{"num_hidden_layers": 13, "hidden_size": 64, "num_attention_heads": 2, "num_key_value_heads": 2, "head_dim": 32, "intermediate_size": 192, "vocab_size": 1658, "hidden_act": "geglu", "norm": "rmsnorm", "norm_place": "peri", "norm_eps": 1e-06, "positions": "rope", "rope_theta": 10000.0, "rope_fraction": 1.0, "qk_norm": false, "attn_scale": 0.177, "bias": "none", "tie_word_embeddings": true, "parallel_block": false, "extras": ["capped logits"], "init": "normal", "init_std_qkv": 0.0625, "init_std_o": 0.0123, "init_std_up": 0.0625, "init_std_down": 0.00708, "optimizer": "ademamix", "learning_rate": 0.0012, "beta1": 0.9, "weight_decay": 0.2, "lr_head": 0.0114, "max_grad_norm": 1.0, "warmup_steps": 471, "schedule": "wsd", "decay_fraction": 0.924, "decay_shape": "exp", "final_lr_fraction": 0.0, "batch_tokens": [16384, 32768, 49152], "max_seq_len": 128, "doc_mask": false, "train_tokens": 156800000, "max_steps": 4947, "dataset": "wikipedia_en"}
Each number is 128 + 32 x the weight over the matrix's rms, rounded and kept within 0 to 255. Layers, rows and columns count from 0.

# layer 2 attention output (transposed), 64x64, rms 0.0871, rows 20-30, columns 0-63
[[101 130 142 136 134 115 112 139 103 121 128 117 185  86 145 113  83 141 148 184 137 147 153 153 191 105 100  89 119 144 182 116  94 181  99 150 112 131 111  94 100 179  63 101 129 115 108 138 143 156 151 141 112 169 112 115 136 116 171  92  94 120 102 149]
 [127 137  87 133 156 146 116 134 106 136 165 159 129 116 100 131 110 107 149 107 177  63 156 100 153 137 136 185 179 158 114 111  40 140 174 184  86 122 191 119  97 166 110 132 140 126 118 167 130  80 185 103 165 118 183  80 140 116 155 107 141 126 142 143]
 [117 120 106 136 137 174 152 195  54  92 138  97 165 108 112 147 188 130 108 172 163  86 144 130 113 180  90 136 165 114 184 106 134 113 180 150 123 160  77  91 198 148 128 116 145  94  80 139 146 103  71 121 133 188  91 158 156 109 122 200 139 138 150 188]
 [121 139  56  74  56 137 163 125 123  82 114 102 121 124 142 171 148 186 117 181  97  68 144 136 124  85 135 147 136 141 150 128  94  65 137 153 106  89 106  88 114 165 148 129 187 140 153 185 121 116 162 204 124 200 101 164 130  83 162 158  92 161 120 152]
 [176 129  96 107  53 160 120 138 111 169 174 101 140  81 143 143  94 178  67 171 145 121  72 169 127  71 158 111  96 128 172 107  73 172 127  96 131 139 141 113 136 135 181  92 180 136 141 136  99 160  96 116 132 146 142 106 191 127 140  21 110 144 126 141]
 [ 83 140  91 135 183 150 126  83 158 138 124 112 182 100 128  80 121 166 149  97 142 105 145 176 142 116 130  45 124 130 147 152 153 139 194 166 148 148 157 161  75 174  92 136 146  90  71 133  55 154 167 184 152 120 143 148 166 171  89 107 129  97 131 178]
 [ 85 128  61 149 122  62 149 107  93 153 129 151 159 158  74 141 108  99 100 147  85 115  97 154 183 163 105 152 127  73 185  75 156 157 146 123  68 132  89 122 157 151 132 144 102  84 117 182 171 139 198 115 134 129 129 139  87 140 113 153 115 128 117 122]
 [ 62 219 136 164 119 126 163 125 160  86 203 185 130 136 118  77 211 110  99 137 153 114 185 138 127 123 134  77 136 111 109 154 178 179  93 182 141 142  81  96  70 158 106 174  52 111  61 117 120 108 118  86 147 117 145  88 134 104 122 150 166 127 123 112]
 [ 54 152 170 133 120 177 135 108 129 132 158 126  97  95 115 158 140 169 150 122 117 125 161  76 116  88 109 162  51 110 145 115 148 135  92  94  95 150 152  76  65 124 121  82 178 107 151 163 134 126 177 105 171 121 127 102 129 121  74 105 157 166 179 139]
 [160 125 122 139 106 106 132 160  93 171 109 168 166 111 151 124 147 101 174 231  99 109 132 140 113 140 151 136 112 100 110 151 142 147 156 150 102 109 173 147 116 125  74 103 203 133 129 143  60 128 106  37  73  86  88  81 149  94 130 130 171 135 137 163]
 [ 96 103  70 110 156  80 129  94 139  94 153 148 171  68 112 103 131  87 122 166 108 117 104  77 108 178 143 127 140 114 148 186 121 126 171 157 134  71 130 131 154 119 121 164 188 157  94 112 130  83 129  97 127 114 117 128 103 133 136 133  94 172 124 103]]
# layer 2 attention value, 64x64, rms 0.0989, rows 21-30, columns 0-63
[[205 159 110 106 139 146 123 152 112 135 134 159 198 100 104 107 117 122 126 139 163 128 138 161  87 104  81 156  93 157 158 156  98 192 139 135 121 165 165 150 153 161  94 130 104  97 122 146 137 168 136 133  99 110 113  86  95 189  71  87 133 208 186 107]
 [ 87 102 114 123 186 166 135 124 188 145 160 152  82  80 136 123 102 142 159 119 114 136 196 241  98  50  98  66 142  39 106 116 171 129 116 131  94 182 148 117 103 126 125 134 130 139  89 144  97  89 127 148 133 122 128 134 169 131 174 158 141 173 183 117]
 [123 110  91 160 131 139  96 128 171  99 136  89 125 105 109  90 109 143 131 108 143 119 163 158 127 128 130 131  80  98 143  27 123  98 115 139 119  91 172 133 156 117 139 178 154 159 157 118 134 162 179 128 153 239 126 162 129 144 153  97 154 202 191 142]
 [143 139 108 107 128  92  72 132 175  64 112 131 114 115 169 157 134  73 138 110 184 125  93 115  60 126 163 113 120  99  92  69 119 129 111 116 121 167 112  76 172 117 128 137 131 125 122 139 144 119 121  87 113 169 112 157  78  84 205 111  84 176 171 100]
 [ 74  83  94 138 108 149 101 124 150 105 114 163 123 115 160 117 134 166  97  91 133  81  91 166  73 105 120 106 174 210 118 166  90 137 133 167 175 110 114 155 202 184 143 105  67 132 171 183 129 146 108 150 130 119 101 143 105 141  93  99 132 137 129 119]
 [146 116 120 118 122 172  67  94  74 186 180 119 140  84 154  98  81  91 162 163  81 103 147 131 190  83 173  98  76 154 131 169 144 142 162 153  78  96  86 171 137 141 107 120 116  98  93 113 105 112 155  96 115 190 101 122 109 118 160 165 131 164 101 157]
 [134 107 149 141  55 188 172 118 115 108 100 176 144  78 125 167 144 158 152 170 127  95 116 122 134  87 145 122 141 128 163 159 150 155 179  76 125 107 143  88 185 163 154 104 131 146  91 161 156 159 142 195  79 125 110 115 202 119 114 170 128 160  81 150]
 [158 150 106 143 111  96 114 148 115  64 134 109 152  84  80 171  89 158 103 139 136 118  70 147 188 147 102 166 105 136 122 207  66 135 150  91 125  67 103  72 116 133 133 128  97 142 154 118  56 158 138  94 137 149 177 161 160 101 164 142 142 148 119 137]
 [164  89 126 166 134 148 139 137 188 141  94 214 126 154 143 120  87  71  88 183 122 173 135 101 125 141  81 142 134 106  79 120 163 105  62  65 163 142 122 123 121 174  94 137 125  96  83 122 134 188 130 111 110 120 110 125 145 136 134 104 131  92 110 157]
 [139 104  94 109 128 202 126 118 136 133 157 163 132 138 136 103 110 133 194 128 160 131 150 124 118 142 144 127 110  81  81 171 127 133 112 131 167 115 173 194 150 123 187 134 194  87  98 125 170 161 132 102 167 111 107 111 145 139 121 114 135 125 102 144]]